python train.py --n_kv_head=4 --d_mlp=1536 --attn_scale=0.125 --final_lr_fraction=0.0
Each number is 128 + 24 x the weight over the matrix's rms, rounded and kept within 0 to 255. Layers, rows and columns count from 0. Numbers have three digits each.

# q: layer 3 attention query, 256x256, rms 0.104, rows 140-191, columns 128-255
# k: layer 3 attention key, 256x256, rms 0.0984, rows 140-191, columns 128-255
# v: layer 3 attention value, 256x256, rms 0.115, rows 128, columns 128-255
q140:080149089117138139086130114123135118106139188125114139152161140139104158101096092128181141113135119117124188129087128101117066129160118091136105152172120145125102194151144133131143146155141111150146133172142108156150118123111156132140160146135127155117123119132115134088144109143145143118128149116145147141146108076153161140097136146112143112119160103141132083124111124124144159164145
k140:125134112097122177162163134145163141158085139167199144133114100112151102156111068136129111091081152150161147128178130121101175096145127133133153101133146150131143119145108149141141105126111157127122090121147086085166116143124187113140122116126124111109139131126127121142135186120133089152170141120116136176172122218128117130071114124112118156120128139117130108135116130122123115135103
q141:140136135116077149107087155073113145154150112162154108097155117112117096096100116131152129113138140096129102157121094153133118092150143144100119109120159130143146085115130119104130161108105084140122113142119142154172166156138124071151116059129106106122104125120126124118154111110169126098094154140152157148155108083093133138118129109133121102164127166147097131141133139133138121124114
k141:138116184071071136140149127114061086097146083137142125123171146129140115132130118125136082161108130174151146111119077136133141128157098171126135157112186143149170115112134132106139108145105136163115158139141110106089162144107168084120154145127127130134102125158126146083123136095155152188151095114163124138095112167102136149137128159092146081091154075152073173105136124156124132136107
q142:136152170117141117119110125113125128107091134126137102136128147107113121140143128147113135137123104108103185166083139126127147169139131102125104127149116123131158121116111132106133138073106135082113188070069117171123094075086155134155157161129148152157138140136118115115143076106093171138136136128133140112142151167133123111129105126115118157129134174106123110176100132097104094094139
k142:128127074128119157133115082108171103107140106084099136142140113111102115119148117100142142140102143075148129144163113102150137130087141152141172148116139111102128169132163105150128150139161123113117125110140171099102131160131093144152112153156172126118130149070127178151161177110116120169100126117096146097105103105139110131156133117152128121106091106128165137146139142146131138143163
q143:123124140157104114090118140130136115141134073132146105096109142100129104096123143122133146156130112113150108128103153115122157093145215125166103119099125092116102146151159153083166132107129128121149149146133128095150088142142099112116112183125188158165152133148084138178135080122119126120116132113145111143102125103142123133105136119134140140085138114135106132127134119112145111145115
k143:134129075118101125116130105138122104122096082127118112143127108132103154094158128144111141134103121110137157134108146111153117123104083130144167113124126113153188139138118089134144135118059109092140145150118146119121131104134138107156106153144149146101188154094140118107134154145111110166097135082133135112119110116153106148131132139115144123125066203118164154165143147151115136102142
q144:139102071165150158110101134112156097187131118140136142105137133101135159125113132166091155099094146177126112047131106104148127104139159111111121193142173137127136155078115098144109170145103198157122140118157124117121128141124139126116133114168099164137068126153125147106165131122172197126144091153123158133168174136143143109140131123156143126084108080181099123158129122094140088089129
k144:159151100127149159146117108170130113069155137096082141155102154093141140157130170089141136166128089135116138171164122076113126128151135139198070099120143132124072130127156159152088103132150059138088138147129090123131093103150122131125109130129138136100144143141109116134103151102175144140123148151100104154109144103093120140132132109103087122163127198132114152125114143106106126131152
q145:158124120136113131110081117094136135126128145069163131115096102122088141168112111149140175106154157159145111123158139151132134159092096169062143129098104191164125102124129109106102151115158134104167138118122140124140099130103121122094139126129103138149116119123114124138149137109115109149109083094130115151137097129119087140117162132116131101121130102107117107111156094145110104156144
k145:097136133119119148117119121183108087171149118138148108121132121114191153095123129075113110175139175123132102115121096065102167155125154117133111103121130120118126141125076104133138131095120137134155134119124140155116135160129143124082128146124151149104138141155113221085138169055176123115111126103097170119138117164141150103137126152085124126134170158131104143127104104121142116169122
q146:125081108127129137125109164118105112131127130153145134130123118130102138117123137140163095114101153140190122130146133174123146129095064134155135115141154139136092058126127133147129102129127127186146124156160172114097119127097131104126154131163049125118146107099101167136165145148121120132120129110139130104104125136131120113130123129127114140156146169122087131123138158144148141111108
k146:119147129138099158148124141148144139117187122137126086112145135167174122080150131082128132183155132089137139087135155087146124165130130154115135150151129117109118104119131103131123163113158116135116100145176159126113146133128130114076093126150058119152147142110136112113118113122161166103135117136125093133164104189096143145168094133119140129145143156133107107125101143113164136145133
q147:136126128172164088147105091134154088098113125160167118087150215139126102088107134120171131159116132167096126066103134146143118047143091152124134162152136129146135180141091150127128111096157169148150136122169084134099084117156120119135118149089179118096117126166136132079119163121092176135128141144101158146141114149098162222150122104160088131094155127168150134154095133109165091131101
k147:136116122151119129130164124118084154114156150157150155127125104151137146141174101117141090116122081117117108159141111133086126114126168149156156138085135085087163125149140132136153152169117127099104116133115129111134144132147117080104134159137153106128108125121139098170157135110152142074081127110155163067162131120186140138123121106127148147133153115097138156131166147103068139124117
q148:129125176147092081141116105076141078077148138133107165137166128068159132141108119112151121143142091144108103113122146189161147111122110111149148131104165140119157116161109148118122129154118093160110146127131118130090160140121124128103116128122136124094106102158135144155126101129163136131117149135155142131136075117100125184149160128160080153148129111139068136125095137123205153133154
k148:134147145094111170127087156165108147135106139112128162114150137107118093132145140117129059162132161075165112135119128084098157118124094136099144093107095112097133089108123148129143131145125106125156127181119122158127111099116110158122100100147179125173106084086138165125185097144147081135153121146142150102138140099106136143121131110105131149157084112109108152128135143123118133154130
q149:064131134147106130132129118104163147120130112110154142146141111135146096088156139138174116157153106047181116096148153119156117096110130143133110061165115117129067131088079107093142102125150149125167153119169143142134102164098123126104147108136164127151152100102091126152107127178174111168080152120173152150132086118127129090110138167113172136142154113136104113092177100103098171132146
k149:124154116127105090089134137138101130152118165166097121144150117122169134152094169140160121110115158140183181097148135125112158102112069115108154115116152106106130150121112110100134122102146147102142071120125099094170134097109139143128136135113148163135147089135125126104144156133131078166133114090090099108103111116160130148116138153153126108117104126088139131155113143139113104071099
q150:121082143138109180133122129134090132119156124122154137102104141129150175120155117110118118098125144155095106157147174155121121158170109162113088173127165140130173116105111140134148179121116139139118112168092147104130140133062066087148157115115082140127127184098127117083149179126125125194170127093152111106141164108087117173157132098116140122135114135166137156117073174144129149151136
k150:154153145116116141185113158100126124107123079121140130066089093091139132111102105136144104120146088123139123118104124148114127122113129119125107174175144122126142116138121146136115094108136157120116125138164105151082124122147119136107066097104150113135133164100128175137112085130096139105139117107117164136111136148136108159089092132125127132125149126144128107094120144115142131110121
q151:115156131068116145187143163173138107083111120133195120106098127103118166106152173112109104103128137107110130135149135136137166071121134163111118132138106124132123079116126085131176126140147135113169126163107112100177146156098174140168140128151101161156169155158084160151162152106173098134111127096074107135128128117116157131104151120121138127166113091142153137116181142127120118161093
k151:144128135118142105107127128134180137168125125125124091110103104137123086094115171131154097113136132172118137119148118127095149147144103056109098141146120111130075084145128119111118144125084170068108109128111105140119114129102115108152090090134155141138141096141145084109105093112124116161169084096110106150108115133129120127109139127128165109133150149130121111098096114131117135120127
q152:127158120112138156159147155129132148146119106165130143126088129124126144154135157144119111124147142123153144163091117091125168130159131131119138137094144156121105119126110116107134145116106125150164118148169129113128168135173133116123109133142099084154133137091078088116143099129101120177091141086101115151149134130139131111126173139086135112164124124110127131140149120092136136051114
k152:154115129146138062156144099174127115132146133106131140100104133141176107129106137117143154123131102153109124140174159166159126122099167166162137099140137133126127123140161140091127115112104131085132108135133143110103139134118123126108120106175124125116129141171114173111119117124118159123135153121131133067109136159117150107141084111100143064116112167154134129122139153161133099149110
q153:096119116110100087105077098130151133160080171128114131120142137139104139113124111133151134109142120158146109119122158119104128087137140088154124097136155093124110133134136140114127120121138111120198170104135128157047105137123114153136094151070160147129147130157171134177101093150125134155124147144160150116128142141123153112142155139131117149126142080153164142099114119127144118159063
k153:140107128134090149119133072176104153093122127121129128130127114147109168144187156106132143148123138131101115092085076077135147134132115133066126153141176131137134147129126091155133116182157169092134160157158154166144110142152146083163143163137116189138110130139138151127177146111122103125080146136112163154145137114179124117133125105131139138139083159089136177134174132145158126152137
q154:141136180086098131193112170167182146076156122097182123134161122098132119135162141134105138114168083118157203165114113103144156133116143137085117130148138083082057108147122117129118111127115155078142162142174125102162140150149132131124120134172094097100111141156130142163166151143115129150191137140110111124154066165117128148123108133113144128122129126154162155051125121148154134145154
k154:116157146190123143158134121147121087103152124095110132126116111094131121110125173081124158096151148128126193057170113092143095174105130122112141117139135118099117139114099149105128120078114117061100138161124137157105147086152119096121145162095107110089169144114128122114128118145169149172165092159132150115089116151140172103161158148131204139087141119140141097123143095127117166105115
q155:136149143126116128133117116156116132181085117121153108129130126135152095163122172160104113118154146129144096102124163162140145095131130143111127138104121145134135052097133112155109155119168163126144120168127114144121146103139109090072146073135124110143094098118148113077141150128131136167139145094128061151123106072109137151111123149126144174125171146127089161142116107149089149112166
k155:157181098147132115131124099164128104108127090121140127123151121136113124129099118108142156136127108166128099102127118122139141125115135151116092133119135127109128122112095132138096145087094120145164088080153122133128146121088113144118156116113122128141140109157103163106106141078109115150166131136148119179140091126158155167109129091104142092141159157101114103124044117130172104126147
q156:122105116142097132154108158098129113125094135114173154104113148132105082144115112165105139148157077152135108089131140126079136154157135090144107146146134110074154121122170126108155146122105104141093132102122128099080149130119121153149130105133094152111097127191092125155124167133159141118134137081159140136134108126118132146111158138126137145119108152140136069114139099132081114168115
k156:139110114118156168153095091187157124107093120117106147171140195114157153161148114073161126097147119143108127109103156135141097133117094123129139154155133138203107159133102164118127122130095123099183142127154101152127133158143081149113087104116159151136170109145205150113113141167103109134129108064126141118157128133165097151152159119048124186099154135173118179120105143138117140106137
q157:160126109160131103081158171115142153131132136167176105118117131138107092099097154152142132134152137150124086153187128164094144172129155160152110083144122134118104086116173097098155129157109152093099115129107096088186119131145118124128129117130091075137124133085167119160158112128158128141120110152139123140109083143129108132143093112130132116108152128151059125159106145124128129099057
k157:121147180125149084117113128121148085153133114102137124094060103152170103135111077129137105173092138067116126147116149159124113172125126104164199112139086082131132113147124140061139153088150148126110139131102137123087135152139131154129112130137109191165163169123084139105098112129128120137151091089137130153150174133107143094116179142088141101149143141168130137085113111116111143137130
q158:118119099134137106127136161151120124117121117135123140122116112114150128125174112122136112123123151138120189097177141062130108110106167136128120096123112123141117149104145091157112123133129109158149100102098127132083114172151118151077093116073135124133133171195147116103097157144128127156165127127158111155056131149151134105134107110065136093101135130160110132159099105150138131083159
k158:102149143112128128142088093117110099119075136116139159172132137160112141144074135144133168111138088144115129208104145126214138160101143103108120101131152096140102119167135132109134125084146125112128150121155123153152109129139123150128134181164133108115141130107133153158098107105164108148082116146174098129131155142131107117094152132137135151127133075109143128166129165126128156130121
q159:138142129136142175109135137125179161152122119123097133133136147120115124138127147134119128132113134146167114085154146168121141113132156121139140193145120137124125127136163123132122148127139128124135120146106097123140114164101117116198137073160076131137106145089138139133146090107136136109163156114137094117100151113137080092179123158157098117113131120138119112154122152121146145173146
k159:119135108144121143132105153125123085126127102134107102141092149141103056151120103099115090184130089122122134117108110154114142131135162116147140101176126131126109108150128136140174105115117137150137103160118141120137160114161168123109132147081145142117165131159137165135130140088134142073097121116128143157131099157103117146128140126160115106144131168091076089119089135132132114154135
q160:111086127161148115133109131169162158138127112173154129143135126165141108093151131139119121139129097115114152052122157144148229140089115092117108141119147183146125093074122141111126133116117138149142120115111123108125148134139132079143129098142075119149141124114126151111118140136119114109125129155076106161185118183128097135158164164138110109131147110124118142112139140143117092109145
k160:152132095134181132092157159154112115126171082174123155087093199111158098147138138103108108101155088127103095151155127111144116117131134170124162175100142163127087120177130127106116119087116146140093134138108142129099139123100118157111114122143124149106088157146114146120114099090182126113105113118137114133129130116150123149112095154145111151133175141080119112164095129121140125150126
q161:129134171127132093098168088162138156133179111134123127196126121153173118130117171109100120117150073082082096150141121163123166162099125116103150041121167152113133127095092132119117096150111131182164130139147093110090137133117110161138161161134116086108159152127149153104148070159150178102151119154089094151139123129149131160129081130141083141126197149113137138117090136111128102105121
k161:128135087135147162133185083094166106127157080151098155150107114132097146092155115091092139138150084118103139123123130122096135137143097080161175105113129146129136151095156130091165104130152145127128123154132197141131087143112136108185090145119148143192122129126117124127076133120155112125133140162107131143171146153130093131123141143151135087138113085120131130095139111144164146146106
q162:118113069104147163092134172087134109150098152113110118139114147133126157139109171075189144125138149173153158107144105165089105086129138121149110138134137101131119126164113151139168155132111149154081101138112097108131151105172103114117092146105117144086089130185129130103186168100110141068110096129134116151092130130113144107142133098144128160107155120138112096118141148133136164111138
k162:121125121108108103100137131136174120059151123132143115150132145158117141150122118165120167170146115132086085122121172135135134121140122100123110078115121122146167082134101124122102176183136134160091126128132102143147071142146119092077127123139068128104139151113128112094153117121152178113164110099123079140121149151137080198147159112149099157178140133126110142112113166147097168119142
q163:141123127172090134101113125147136192125109131101142119129142122153121094147105157116143136120166140126139115138082108137180118119162131127094145138098118119142106151143126123107130120084134124159115104118127081114134125136109121076108115136136179202105129160109118085122101138152128141081122175059132103119116131078132138123121128113126105126135172116122163135097158109124135141132120
k163:108107160118153108079151127094111171104171072117134132124149142156139134110127111142093105168154080158161106123168114178123132111080155151186138140144103129110148076130120141124156145095130133148156086119117170098134121169168142073156108145123103136138109092097149103130128120136110171086139127120142149142152149161145138138143164129166121114113108154144125112125109156144117098145144
q164:148119114081104120114127155094104106170098137166153120104116107125110132122145109127138090144103089165099170117120117152111146106160163178155109148118162170087147147118101141132149131146129082125164134107130117184162161121075154118128145134139116184117142110112092125168126122105175127070085151073161165121085151078111137179111164125156129147132130144149142140165180144155148136098100
k164:126116102098129124095156140131126150088112150106108077125173153109095102147165147139148115140108156116120131119174136109099103151097130178094101138067096130162155124111138120123089113136109163118124158092176121142124095148138157121126080118100123080141117138169136134122194165125116140116176121123161151145144122099153112119153100123122141100133115123093134145105131091157071125130126
q165:077113103160164181134152147101129105166130121185072143107072129169131118118108138144130078126137134102100148131082151119149090110097137154145130132144089119129177140071154134113130106132172148182111145092129108162162118127182119129131114140164160128140104101123099091143115117089125134112070104100142120120122133112136119149134106106126103162157136099124071127114138165109100129112123
k165:106107147100111130104112126101118130157088120109136181112146210107133101120116122146177128123114124117121151120138143121038127082107132131123128157127172143151122135113139092198111126155085099125144129033171094104126128150113119068129134090140144138147139165156092158128103135136131137116123090119126103107125130122055147137109124152095107093099113122121137122116076145100116092154109
q166:097163124141115170129145148110087113099116144114136084105096151167165160083154144140100125141143148125113141118161129124094122102140138194107123126096150141119129131146159102135132124117126144138096172161116117135112147124118135128131092133134139079106161117183108133125089116130181132166155120095124121109100121160144128112144132134143146114130148120128094137127171080107142148123164
k166:115160179137174081095131141143133111146142143115129122124107084136162109117132143091078135134141088129119098141111122156092108115103110139119116114133126115134105108131150124150119126107131121116114102128169143158098109126144114099146153117099129128097150106138164191125131143143121155127144116094118122135120133152159114159134112132118158087113127123137175137152117111127113097091130
q167:161169143120175099162147132093089129082154154093112112130147124102096119153145163114116099156122157106075102116110123155126146156197115107118146165081162134107120137162134125089140051147088163139082126111101140081134154110121128145125137081117080150155085151102214107093107116149127100116097130121098112139130122142106138111119130099106076132095085121152140109099157129184123177175131
k167:122134181125136124159161131080085157159146107132146207130077065146126171088126111188106130133151124160154100161133118127137158145178135163152133172153084123146136086116140088145077121054151122152143103188099077164130100116115171149074122133112121074143095128095088171121160116121119114082130134094139141122161122085095118139159132088114118141118148116142075086148115160133119107162123
q168:138143093106111140089151089099111120121106152159161124124142155132105140140107132170112151144097147177195117147088140105134142074125171141126132169170136137141165125123171092135116113131108086146148139131116125142135081099113136111141122135134120127106137127151118121074151147117156094138093127085164070124094140142158128157114141178141119124127145144083113108124149124138085152147113
k168:114141081152114103108079144143126110136145141170124110115132110115142136126126127154122073142141134169136167158140115116111123093084122171143143153068148124122154146142139105145177142098140086122171067087191106147114155128150165117139129153096106154116100111140116118112115116117094171106111137133169078093111161165097127152180130116143104088078206132159114151194124149131138086170147
q169:152100134117164092105126111111140099158116165098116117093121106129119145127109175111151121177131123097117085126137125172104140159094099119141144112149105110134120160150104109130083146113164127134095137138107152167150139092104107135154147131144166118124085111190151146115126160128113105101117102112157137134132146093141127097085083142138156144138151115149082125126102096152107164099131
k169:132153184078132126112161104090128131171132129119090103099146102140132133126139091116143147164091177083147131123123131117110109091145149094105129071127134130160135123105138116165144093180186176097111137130070115133154119115112089190145134118122114125134159154130110134125150174132103113121109131163092101148129141117165139112140140104132070136129136047136138149141117150159129136087110
q170:136130161178180164107191077095119129135173097111086173115121121155123117191126189108119131132169156083116135147114159104156107160119133171153169147096120122145150172105116162165104144114159118136126100127135090112111120092148130152141134079107170142148116128129096090122123112111111145112120077143103134131116101101165140109130081116130068119090102148096116161141157148147085137100113
k170:148147105133138166134075129080131097120123086114119133140118160094117142112139105161136130139149130116139112133109119101139121123139122114179114105099161101141178120108116096175123093121103105167166128076127155139159111123176118131116156122128143128147126129126115139165095109109132162110132145116141144112123142112145197151159114099139089128119163106138140152130124115110104111159143
q171:112144116155119127110129119140147155125144106143136135135156088114124122128144160094154079153136110146090191115142161127121108097112129089193114085073145152155116100102137142121029192109123170154136131132141133143138075148135077114099090123089110142138224138108139162174064054100105171094159105152139127150168142156148132157113118127127136104150153123113196095117084119130097119126140
k171:140107118119117104073150124173151130097144111125128086151149172162138086110161177129123164094178072104129114135111122149129180134114079132103139128127098136167153116158169108119145135144113128082123137147130126119156108081149101099147168187128108188122131151107131100136172121130165098125142108130143142120088114117158157139138118140114121090130109123104126194117153091128105137141101
q172:150113116170122107119095138102118136132128156134138122124106119093141170133095109150126145132108123143160141159076067128162094103068093076110099129165165145127164154135134105139094074112151140136089143108138137160138137101166178150110138144125078134144105130083149105142078147096125152099127179102085109126120098143120172145119115105113142099159102152129103133168088126109167125129114
k172:110143089152123136129157107128138166142180132095092136152130172180112084156121097142149115139130146143134097111149144125146120143134176154140133181138094093127108159111114101154137152161151135146105148101145164119112179106139124118138129158137141092103116145116098105146114139118085117139108083144116108109163176121092147040139107107122127201098133124157118127175126163121119130124122
q173:144154142163142127105131137138136126138108105135088110141126150113135119137146161148123127140110131152141089142154113152087121143133154116122113132129174083125126114108119146163073128153157122144105155128083132112100109152136123108148115104100132114133147100136171148159112095161135155120117125125146207159149074113105131161093127126115146152126131123149109133102106135151125149122142
k173:152106143130103065144134139126082114102111111126154137098124113138086115126127116105134118110090119103096114121093125151121130144091096110101180144160123167136156109127098129135116168125118125133106133167124130100132147093105071113107131145111114134160109143102121138132130135157095101141129106120115142160130129130141138143147097117117151156137089123113124099117113172129119108116125
q174:167176112154113131127103132119095124141137135096175103179140105136168125169123155125132079160076116158077136111105155161132136131113113110114156150156129093147172133118094190101144078138119120166107133085150105116091120107143153145102117101081110201092129131128123123127105188172112126127109085116089156163099153136085147141167166115160081116115120104115076106134108142176124160132141
k174:094142170128136138158155152095120154160143112167093121173122123113109145155095180138109138130168121161097084090160134098125178135147161094172127127099113118117129136112147129150127128135139135151133129137099143131137131154150135131084128094179134109156108130143154141122153143055172126175097150121126105099141174126144155107124084113134119132138146141157137174144143118096130104147149
q175:100104116107072148150098121116143086137116096087153153118162126091119166152098107126103098156107128119116071129185160166128122100130127124105124139132111151141148146167170145114126112159136077126173130118126148185127178150056158098175114131097124118136133123123142097081158160136116134128127146064102111085113189094134164164094182149153129125189138074098145081137113129151137141145136
k175:097123109130098129144128168134126104126149138123113112121189146149099134131127133121138091113142124182146114130140128140108113091161104112071094127122158155140146088161126125101171139083133140130152120148157106126132082153156156076130122115154110148123138107171091121123176094096190141112098179130137110196139103079124076130079134153147113123127144144104119133116121128147146159134086
q176:090155157133123114121134183120099072136130135158141139139124106136106128112123123106077151130066124140096092133135127162121168158135142123156147148093088106108116152129171129118152125086077137113120072124087126111128122125125171140130110113129114124152121095135123141133123110108101105115100124145162154108128152100095163095118171117094152093119151074096107095140177128156097084138105
k176:104183142119184105092159150093102111123114160106129092116131090116131136120116160142110116144143155102119131147171138167117130123117096119138133158132132140117126122112143121129153131098139092140099144089115107134139118110134119144166125128144120144110127086138153162068147109107146132163144150088118116141160113140107047127138113105108134117104158127127146167136118144120105132096157
q177:113136093144156098135188072144152128117162084168162138136119152109126072159122104137153085131145101090146142152097122176090069129141137115108122148131141167141137190099127139142124079097122165121111122098138131121103129156114106118117126165056167117133197145156121137148094125154103160123111087119142133102145114110183140134114121108177181174085184152151103125086125137137088108148127
k177:166107112161141112097183131136112097128117108139156113081156125192126172128124155146126133158113147106109146152119107148133126138048120128156140058123109087141147134150168104125130133130147161096132183086104166092117139120154108092135140165144122189156131144105131103131113155145127124139089082089144184089099144117137120134118118149114152121117112107134148154108169137143108121121130
q178:114038147074103131142114149151142166084098165060186072168174092149142147146110152149104134114100158136168146129135136119169139132157111122095135086156083099120107095150093137107106131158156139086167181184166087133128137147099139127145151078172153155175137114110109104112132128114049085126157115121111149140126152155161104191079156138095138098147096141198133133115145103121132120183147
k178:103121144128125114128144106197148143129171143131109161147089134130134166079109128125147124090162146168117118075137081121119158172174110053128114065190123112134053189140153096107147128094082072099172139173114130138130149168185099147182132162109106115084099107127114146139178152146157091140104143147141077094150123145190107089113189159162102093114159169093137094125150116105135128133118
q179:128137114095109154107157146152083175130156150124099118170131132171092107148121145167062151147126163095125103127115135137124125124161110145114085131125155114117136135138083073136106149144137165143095162138132138070120136173130135120195185097139150137124132148086117075102176210079131116192106116077035096115106106106113128083150176151144122196126079132138118099089121141154135157137129
k179:145145136151132170145085134136128123177175092089082167131127106086135129167099129154117141134136129178108103154140093162127107077075140140132124138153194168108110138116151114136107110122139145194072132137111132109167101150117099120139137102116138128125133126159090138090124118126145155108178084123126122147151132158062147138129145103124096084132141133105088088120108139105120148155126
q180:132109142116147177082191114132145139101129110154118184161084115130106143074135170147121116106138129113137167123156104125118123153128128112139146132096182152123145125155160090127144100137149147145141115166153137136115068156118151128183164079123061116179178148098104145129135181122108112103140128157124130155178111141152067146129141121176136159079137095117104125136140163084149129127084
k180:108153126130140140138131142142115128169141126111102093084103093142147076092140127156152076136135118122074132123140098158176148165127140140101157083131085159130108136092147063142118094114149121122083125102091148081119158136147136111136123152121164173102102171122088150136116101105111120098158117131117094141141126121113154065115072105120120104155099143143096127165138118164097086175134
q181:117100120160138070083083088140157153100109138117128111101161157111102120102112098146173143106142111123155133151103160128144113084116103122136134094141135133111134064144144099134140087147210155101185103146169121164101114114078131080128132078161164112081148142150137163119126149153156141119129099141114151194133094103176096134093164139167103132114170109072115124125113091128150147069144
k181:142120163138077129078096131144110130133126093131130105129144110124117156060153096096148095120135063136144152126145120113082146125133118125132115105103112146087127131115091090135183130114143137131140150165155122132127164133090163140141119116129124128126138080126131113160103129131133122145116133163122150119162123117127163186111158134100209157137124186105134131122154115165108133164150
q182:116177185156099110146122142157142090076148078116137080082131149124159147151133123081109109171129119096105061154143061153141188121124155129102100101119158126109115081138111124108150162099129126117131103151118126132119153108105160107098163130140135098116113125174137154130130081114143131156134139123141104149103086154132079140084107123146127127162103117082148168122139125130133125120124
k182:151127117140137084111133093138122137096133191113144142147179113090138127103122175130124179121119125111118138088111161124129116148124068120139110165130162095129115119118082160133128188139091139111144089157160138106107122107083076182149103148110137108140134119123120173133146149177098120097161125127068134160126095139117126153158146147131119134134157155190137119111128102151126098091119
q183:131163125151132109131102128132109153101157167175148107105088065123157107143102153126126086112142131138159111115134083127109162131134142108171111102112148129160156142084136110103105104127099137145181142110110161108166100091167066126126156123065146141173081138140132107120099098159109114108093146098170119125173113123183137142101137152096132135099153140131128131154076118086110118112123
k183:132133159100101155106121125131120141129138156118106106128118121126141121131213135132138147131127112080113076144117107103116134170094104114133126115100122103148116152155134094124053115115149123103089167134112138134153162082100105125133149124100143160119144150142121145100100152111120101110099112119166139066099156095187168087150146094097119104130100115112124154151106125128130143141135
q184:174106105120143133147112152094107098138093101146104149111134120150079130131121118136141126157141144091135180149116126123101106150073160101148122162078189114150097161131126112142145120118122108113130142120112132174131139104136118113130146077148134104140110148144060176141135095127095134116105103134154138053063130123146140125171140094126116140113102108090171081128142146145130173083145
k184:100145111129122113076100135108107130107127143117099139119148154129133103118129121130115145146089138097178152134116151116134143101142163160137142115139127128205132106137172119164129109190149127178100136103130077135180091134128114125159139097121171094079121100118128101178147099108149190164147085100134135137130151129164121130128098151136111161097094156111122149127142118116129112152097
q185:080167157094137144118135101115136146133138114104112164101138128158130120148088136109143100129116149116168116123131153131133110138137130129141115113162112107060098124137081155113130142083109086123140129123154107140154138101138133148183125176104139144122139104132106110126106158121107130129106137117120121125155149138112130115096173137058153154178102104099176133117131101154125121113143
k185:114115095157130091119137117135180142093087121141090086168147141152141139128114125141141158116157127131117115116162118124145160106114088135088100127132134108128160159133099095068152140153151155102139127145129103106159140178128102100119154122111124112136158171122131132105128148142086140098109102119092139148111103124074101144125136117157124143128143144111112130128139156118120148091109
q186:077089136095143137110160148133160146153156188118164105118121132123108115063178124125129131133129133151164168110142074109140096141103100144107107108081101113138117145084092152124096155177149120090148114135160125136125070140128199112140142131132104129133163118131113144105120148132155109179140088146125120136125099139143106100154129154111171105193134155121153144130100097079144149153084
k186:127140115096142165112131119150134104151139129167119115113107161137181060167062130125118144099103129105124180108189103138111096136129106128112130135137173122137035131109132116095151108136080147084080110065139134153119138174144133103144085143126146108119145142117116141122176197096125153093103147105108176107124061129110173123135109156169164165150162113135124115140170072091133075136078
q187:144183141191118123121119129169181121134102132138136133106101130124154159111108146137138161101102130118117106134173071173188131174171111130139115113116134111170094148126111112133108108123118134135139092112153150116127142116166169159163177135111137099105140075131147104141079106155138112114134103155104140169086105151178113138122139122074102162099093137169117182126129110105124119090100
k187:159112143173123137132140123120081148173114194156114094096120135137138107133130112117083169132080152101122142149112144117093101127101120106143154101118136097160155137106121114134122140143134119103092131162134146124090133097132128172097173110129133108115102121140096158113179122167126159118117123124174130118136172080160159116175142104104157149151147069134144154134123127118137103118099
q188:088122093067124105126151151116125152126114146162125118145086131085106104145091135177136130130156136103127181128147142114048071127126164138123124103144099081106133107118150132129094134110140121128119129157107128120167140113150098093163117149163150138129134134107114133121127111111119146132102140101108097102144114136111151155113135155138158116150155135139141090136116148107146135143136
k188:142080138125113118136114061084142133134113157054140080117159113153155106146111108135144148124091100120178133114116157129093112152132133132152146111176126167122148129152136100122105131179125111065110139110138168138106125166128121098132179133122118145133105163118106132156149179132123107171160102105115150132119120121150147097147143172130155094114165164149100147124139121150116150110110
q189:121140126133132147160110162095142150177124123124137090136109131177148108127147153145112127083159148083122096131114121108088137125170134131131159123119113135141173138086110115155135120140122132132087117122097152111127128099137135133115116085104125113181128096130139093124126156171118063120127124125133137097184155163126097074142171146094106120118133132130133109114156145129122139141149
k189:132177174113175116155133131089113089172177137136134164088109124077155154149099140141075117120098133143131150164122124151147128181089122128128121122162144161101116133082117134112082084107143128155140125095073101131117120122130135118141151152142122131108136139111136150147153143104123140120106113102127094116121140134190192120132098148174088172135161107131115109090115119141146131111119
q190:114076136111109127154129139142146131133108101151093117124093142107158159129173129131091089128134128140048090153085149143125159172158084145154146123083140119131122165161150099130133187066088124076102144132079132127151115067105148146158091200110173121131091192091165123068125133136092073067135126140141127122169171129145208085134109099127131082106088116145132146143178167076125105087172
k190:156089111084173098129143110051129113075092194124117122092112074133099161137120080173173093109079166118132060138153132124147111144124172111116081191164101140093181104146120167130126095155143118127137165119063107151103062067120085146176094147111100125135117115124116157121110096141093146146125135133130091090091140073125068133109134128123122121139086108142116100133118136145124169117158
q191:117136132128159127145117120139174135128128142145088085132126078125173113113128133164121122136127163107118107152123086135143130172081108111162118116083130138144108148111174135119098098095144150132140130121066101105109122096149108146134122163089175112117147139120151117145146121134092096131124127137132169106138111107166089085142138105113089130132122106143135114146102130120123080153164
k191:124092153132127118115156121101086130145146134164122129121132114135141126150137112156173148123125127104148130105108145149127152145142161125153157132163084120152115139133112129153122133156175144190132112164147147133130155131121122131164149147131121158146115091116134143145134140136084160095129139110128161137147092119118082094109122168164123115165115102139106133112131145130117161097144
v128:139096113130135078123150107115111132146157118127154151146079119130121207137138125177192105106153121120146072120135136159108123146126129108108072146152130162125139084104130162123164121135094102094116122112128077141149177104123121151133087103164123115131102146180131149112109110094144167138103102122128132052147113128128150108125107116148137116107101131160113113174103118143125077141125